Weights of a small transformer language model: 14 layers, MLP 256 GELU.
Each number is 128 + 32 x the weight over its row's rms, rounded and kept within 0 to 255. Layers, rows and columns count from 0. Numbers have three digits each. The size before them is the row's rms in percent of the matrix's.

# o: layer 2 attention output (transposed), 128x128, rms 0.163, rows 46-63, columns 0-127
# v: layer 2 attention value, 128x128, rms 0.106, rows 47-63, columns 0-127
# q: layer 2 attention query, 128x128, rms 0.116, rows 64-70, columns 0-127
# k: layer 2 attention key, 128x128, rms 0.123, rows 64-70, columns 0-127
o46 067:102155152129155125141097141092119140193086097137084115167142199162162134206170110159164121148124140135113146086146069071143158112113123133110116159095075142130105135072123128138098103098153109129134146138111112096116135145111193143129141164070127099142120118129160210126107135197128151164149042195134107128067135166140147120170131087098108158112150138095085146041135137118186123056132
v47 077:124068137072119100100119139117122147103172128126130108161110134169104174141110161083100111064095189152117109151112102124179149154111137121131117120101135138046077162118105131105144117129115069152096176123134111124149125144114158117180113123167099140181119148147086154158233078186089127146143148120147103150088130177140153045122162078207134149112079150180135141060093142168147139137147
o47 079:141136134139151114141137128049133149107125138097177154144150089161170183058080110138128119128158126118126114077179102177098107163133113200204127146151054106119141118155135176124113121142104092178103093160097123084158070093139130144076099141162126119091088098178128141148093153123184143110112079113110190102081120085150157179091131173109108126129110116147099106058155093150155166183106
v48 062:095130098133117174133095075079089152111165133114120170129173096147126139191154133139134161113170203113193132086126132073104081170088093161122163109104123158081110152142109106138147133147163161159118157114122140104055180198196172125136182157097164129114146145154137122153159145149137107129161135129211103130044205115118127125141143154142149142070113144112133078084087091095130126116122
o48 058:087123132097109089117142170143144160175148112120110089082153174169114135130080124088165106126112178103086116140143184131123143162165074148094158152109109184143115115131085115144067153176072127187115137108056116069139107131105115097135185123128095149142157146090157163047100075116139083153104139229149079094097153143112096145188145150157137125107118067112090132149110111112159144100103
v49 072:157157112106174129106143151094148149135120151129095121123095190149098120145126137091058115081070102144088142119110068131134140161127148158096133173154129116138145177093080159105100160143194177173141108119101048152133090140139133123105162151119149087142091089118191091074076136104114135120102129160090139202163242111154150154160143116081103135127128117076074107156138140188108108109128
o49 063:133133202123097169138124099144116131127119136146117138064109063127119134130162140078164109135163135150153168159143149150127141090180112102059168120127113153189148124147160134148144088114183114082170122122193200096147119126108114098129094151115100138116160147106071139211158088100113142110103117079158126163120074133230084068097105172105114071094139136150160122139165107172078138132153
v50 074:118144128090166164124051115211139119122091091113085134172139195147150161165107181126089095115158110174102099129154105105087165161134150134079142142137148086124113200165131119149140118088140170165140128152084047167169121084093176119141083109116122105149081105160164137103150138170135141144130146103111142074091131142156142145105077111110143128180102166124171149128173162113100046188155
o50 073:158167176116138120153108173117119138104132145143192129130089050066128165148135123126104153105126135117155192121164148164163153109139099102132126142093150153219170101090131155151188078133196144138058137151146121094180149108116119142099132081067139068073119156107061122202164103096105116122164090120153178137077163127142142114115154170110119155146171097137117125100176127132117167130163
v51 066:127201123101131071145196118114121123117113062146088132136130171083103112117064148160198107157165185158154146106151144098145180109180118145147120090087105153159086150122122170111137095106133105150106158156148161146162106176110095144125117156064117118199136124098081138114106086142097145158086097175053120148163234137155135144123149129170126097131104192120092104100117134127136150162155
o51 063:180117119168132174115094125107125192104092116093114170163130145143084159157170100106109091136115145117128142113117046097151099208128157091124108096147114135087128163115137202099148108048152102102143155194115140141142130130175132098077138180102135146124200069125099076136122138138160120160149096167148159122074144161149139106050130097134176161110158120163117115103157179162088095100088
v52 075:139042088190163072106143124065129142155184130139155130170135196136114089139111133108141078138126154092093084083154144078180080147065080138091111181116133107136132110150120105137110143107102094174151131123134120164112078142165156114078141196115075137164153168112132116108109158142119150086140154104150139156084159122147123095137104181071092089095135075135155072123157168105121181177132
o52 073:085152143105095164120136122175131156168118158132095173097107165155131174111134108082163179140095142102157143097136117139073086097208108128133186147072077124165099120115112152108119123109120141110126135093132118091114132178105115146164070206118151140113145136123146226186137187166148167213085126180094071106126060168157112139164116105119096102122108124127147114123144069121112146124154
v53 083:120207146098102132195128046092134147115148137143179178132133143131150140139175103148111111137165093121093117126108144156068152144181148083115155080080109118156106066155101087111100134121131142120143151116122127128081156166196129161110105194090120117180133077117179077143165153076109162168137171150139139158156111101117107142141094113111160140112169178100073103121067110112058110139189
o53 082:174068142107070147100072150156124116165146137106123129107137173167097076143172129093111121086103159048112125140136175057181135144150086120115115136090190194097110146039167100142127136125096100153073139146115148178188127129123116129162208106138118156128143188082118147084123060122132090142108144159145139088087175181082087118161126113150138143138147129097129116160114120120142109120108
v54 078:122123125089150135201148136161106157128133170135166059194116087148142151126155194118180083175159120123109167115070115096082102099112108108193163159091086175090145130087122174145124152113134070136103129155116128099132181100160139140160084126195169121110102080119140095142194153122109145138165078066162127104110061076119125087139124159137087175110125140146126065130100091147152127112109
o54 073:096094083109106129062108190117146062108082132163102115058135159098184152121137125118167100107070142154130134130150108132130196106190115098121146084147126101097148112113144130165123115153116143160112129159109080126124057120079128153113132059110136102126099124155166124104064159157168069122082131163074161113079152138035116177114136119107075083126124073114108188105151110112140157137138
v55 070:156115078104112118111143140104134145131127119129075137151067154147136155175171156113124129096158030133179115106157130124124150141119092114156047154145102089141179157139139141148181129130060155126169096094088097116136169114121122114171130094148136141132080139084138109138178133144190111099089153070144012170094170152153164089118077151190157143093090131119147108105132126131112142188113
o55 065:108130122159141147134101149108129127092203112180184102122128127110136150116059138099079092123103152104091139112135134170103148082118123128108100154146146171165202136144151056106118109160123045128095200159115116048115071135119122156115130097061127130056103155129149125135129149129060132127163182187099124118132095098105131166172152126112136117143065081145140190122172070108111128118148
v56 081:089159167117158108115111134131090128118105101117096131145185191155168212116109129156083127112074120138137103137169113121125112138091145117100154103165179129128139115142109144133057164152199125106113150135135225146111125126114107124076154153152077149127086128121118165114094143011091132121149156102119092177141168129183087171123128099122102129112160182188100173167146143128095083077118
o56 068:150047165097144087075141128123132085174070103110084107141027090131099120080147126162088152165154101133144175138077193171147112109149079122094124130125076105169136118127125150125135094103115138130146150080141104160127148107113154129133123115100137056141227164102106151141154109135135164131128148056160144106100104163110153076091117129101169124070217120115121117129143128114140136151086
v57 079:175123098142153134163150161089114170133171195132144084108142126122112126119086134080101196166188145143176137083134131167169149149112116128148165164123182112141084152143109088154127161064108116211075118135108116126147144136066097095119104128122156116146159125107166071056096097128134139175107123125062135138156093124161087146130151110131115103054182080112081102142135175170109156064140
o57 072:114149118133109187088151145125114142189045139133102136106098155155177164149163149102176127147110154117088156138118088079112115128107088168031150147139091186114171119086152179194114121105139105055144081142152173156093100133169143168122093133137101175092140122169101181099168086137132137121106105128175110078092123138153189176095146133130129145079135123155173132104133093157126091140182
v58 084:135166161119137100142124157182150117130063121110159112132133209117147113082113100089121100159131109134095125192066092154184148187050089129089069148099120134110151108049142099122109168157094129070154113156151121151136106145076118093117167133120092119129147118158165184095144146136175103154109115136138141171134115104103171122151117123143228099146073114179139132119128087161164101191149
o58 079:127104133147165169197151135160137131107240149112112106152108083111122076133147158127081137144140108187121106074106120128072100091137185092199164107170169135113137074118090096104179101115196172151091110128123134177103122083127154135159150136170140079163116114143110129163112165121107078114115108123119120083183123161135137113176073150142132122162128174160168058076135164112116131127150
v59 091:106148162182081142109130091206152101140059093154118140120155115151180091133123169104142093094103164060117084115194168142120155126145133139091104133143178125146149088157105131114128154139149103093138177141119105147126076069125138196102097122086146084128134169141105134099150176078092099059130130090064136143163170152151110161181106093131144100087110098217138146175138136121154093108114
o59 073:196121197089178096149155159163092127093176123075183096139045123095147149085175121177103136164150135115126148171106143141143113107150149144159135091123104133111177136116151124081127096137102172132135135124163114142133169134126088090129172164169128126065122143074107106145164159092092111162098178077146109175108097125121149122063098153180122173137140191102134117173133175172065109111080
v60 078:132111116107132125152182052114148164057118099116094132095090131092165099142105117152142158143148077081150050105115148190120147082108156113173127114135171100127152108185166068127115100182102156124102105135141185155115180117134097155093136099132148173163185127131119119164132155142167123109128128092089114100132201135093054143042153118186098123131181132145097077159144145164096132122124
o60 072:134089144108152130115123145145168078162079109095111123166135104144161109149124096166102158149179071149077132191142143051143151129119157155059176145078095123113105143073105122173150110081116169102109149112131134173065127104207177151162118100160141125110141142085134117071124135158146134132122129143118144105131147147075200135118106118169192171145093108096160163155094102094108038160133
v61 076:116111083131134131092138124125110082132090147155141154120127147138077112114103162093156104173084206099161187093133148132162043169144083163161173188088111081226129145151132088147155153101101133100131136156105103168115136076113154080088102112117160102190099131167088152100144109127150077072090110110163117159050109154153154131095115132135145090152061094139164131130112133097141122115129
o61 073:122170124163164112132134175095089172148175137084130098144064173098142168165105159141150101164107136085083141124128081156108131123162093157153083156136116143098142094109104148057057113152148080149115115103182106026128096152060086145129109158112126129088123155135115103150144145088121195111191093201161110145170109141139136093140156123142139124103064118116103079100156090163116142090102
v62 070:095135135138082142133147178153151091157135097186093117165104109184117087160128129156099113148048107118130160127084127100122116148082160117112127082113157095092153093159084165120154109116080139130154175135091101134103177053162144099096114122134146129142168092101182125096205141074091116110146117130165142123092107146153165152124104172153106132158114196195095162125126177211143174184160
o62 072:141109171118176120137121157114119116116124124077113124151110176125188118140108124167138061126179117111119123049170153124128127129169135134103140151131165136127122110117121086064085058141077125215111104140191124119174110137116084182167187165111160072042089152136112165130091193145177138176136171179110121172157114162141120121083118105127144106151154115081111138090166115174132138112162
v63 078:126189107057160121143205125118137109166103090143109089131098130073157092116113125169137166104085165227168125117141121207153145131121142127104138134143160125147078121079129111099070140129103135071136130119092111109091151155142075163135117143102168090117100073155124128164124182155167109166122159105101119130132197092126090163150172092169160119099095125097087181140077132131142145184175
o63 071:154093172203136108165107120143110126109186139087096097143124138139109103122133123151083121177113157095093078134101148042119123187123134119125138119154173169092144110139118120151129129097173118146132155117139169179081078063153155106155152086125096128113146138096111077032106092113127066087179126067167168154144104136126153162111119149122158152122126174185117132066163195135072107121112
q64 121:203146121141054108153166158108158186068122159164146142155118153192141170117123135149088143122173163075030180145107137095115093184120108118094156098131151112123134121117163124082129204140125195151128085136135101117113155108149071187138119145113132144134119100110080117118103114109093148172140070129108105131166089092083099139134079167121109114119184114156093124116165096141144063125174
k64 118:057147155150154138167142191116170109121097086110128135146104109121099134111127069105113193097171099182198108045135182120145135153099093125113117109139093117112089143106102155085131126114090156175148124075166155180159108176165143153085166085122192081130111083123132078137100132158153079100110111172117128127165072113124134118126138120135078173148070129104179202145153123109142138105167
q65 115:107202136149095163165134115105154109090126092103140188098081149077117145124135114142047154135146084132079110147123139128136096155202141135087119151115126119188132101128101149099179184128070174040143094066081176118150139049126193198134127120124105082142136114112121127153104187099125140108167121175123123123107110119141119161116131098077122171146157134124136148117115162126091076178145
k65 129:085115179201157137127121151100117134151159123137114156110095130128121050122073167134195146099149130127086094072152137061134120164110136086156120160086164116105143129086129112086153125106090125103159170093172063148139141148184127154106125152121057129159104129126108056140162095113113154170127131200098058138124077108090134173165118181120106186117134077170083095130131101152165133134158
q66 128:102110131138159130137137146153149110159115150154164179101127123138134091133166150171155161124145124124135145138136096131124134074162204121097159101112158136163147106129107135134113126092089085111143153135122179084173152177152101135060153133121132065138166151144177112112165091141135133080108229097133089234083113121165112154114079136051098144168087151081121086196180152119114079097140
k66 116:137131086085097134147186122141125112130100104092144062125135061166176087102097112127145088087124123103108083161159089115148079132186182147193192109148158148127135161124159105151080148101136170144113147167127159086125119206149058137102099116118114124195103168115136071148200157159148153123156167088121099125100155137129117126121080171106132173144158154149084092184111096097164118155155
q67 106:113097132157109127110105090159177139124148087080110125125103151126193138188105113199127120198132097062076137108087085092125104142142098182140099090106118119152086069129127151135178145135135148081146102129077126041171178088116178124196171146096153121102135115121135174102136163120157119111160128112124109092090094117085132185133108110087138153129159109089186121130125172103145090207135
k67 103:073113115142121104150084169118136089160130150132169166145094116140124075170129143115117101110179135158109096145174164107100066106141109116090093184064181070141102161138142130104142138114149074093165198088145117157165142076197128162158113159118130144113150104071105131071136141124119155045103110180139095163103119106119115176077176130077154132161135080142141122185130102160095100104176
q68 111:149189180196076112097158160122195102144169132106115123173157140153148165118096104126094127139124125114128083115137182154158162099103115112054121135124076148166075130148172135061130155139103154123116136085156171083093153146108132097105100123159116099090101079122228109147142157075069126159093157124124110076108091082091179135115091140150164122156105211148149133128098117121151145107117
k68 112:082117161137114166120172185117113107105149098130100138148126136140110168168142174124119132036137179138116107101144178171157145113122155128162131099170166124095123128130153112132102155136168185110125110126255082083124137153143147166095119145137077144071144147132088127167094096154155135147137151052122113125097153077158117115115145158108105085136151145192135141112145124211129109079055
q69 143:128161180143091173133119151094146123119143086122146191159133107104140110085132160157020127175204147133081077123105104120136142158141079156106111119084187148140115158143080113093152146151111122063144124123084151115137111058153145106146176098181146063107148132116126110108133131173128150152194133095130143168098085101148119106093117105102118216065138144151118096119096131141113133146200
k69 136:038103140171090137129140132106110107149118134131106145138179138088132110119093165136146067119200126082147117099105127099149155143115112142166096107104150132139151116095131128143191127162050103130168101089166103101143185146217115182094132135188132117157119139118062134193132143148132172140129092173100107130161129121071164186138108228106090180112154144160127109149129153153125115092157
q70 135:130138089118185092165132203149141139133199194091107107104146139147101166181071129138166108148094112168131178027145117132203097112130122126103180107169066148125169136092111122124148108135141152157111121110143123157081113111117079113133099104172143184093147128122076164128160111127141117147134133070089163108148108101081137118157135098186163113124126134224131144200101143147136112132119
k70 122:169148141162134124116086111100139100116107150116133168151103065150123137119192097142129124134113140136148146066123155175071106124128088127063167101097112145148154127176130084108094155176158135109147165195079118101126146135144187073134172124122125131122124166107059107181083141139126155149059071123214209136137142111134125040121125125113122098229141104152130098139118129105127103129118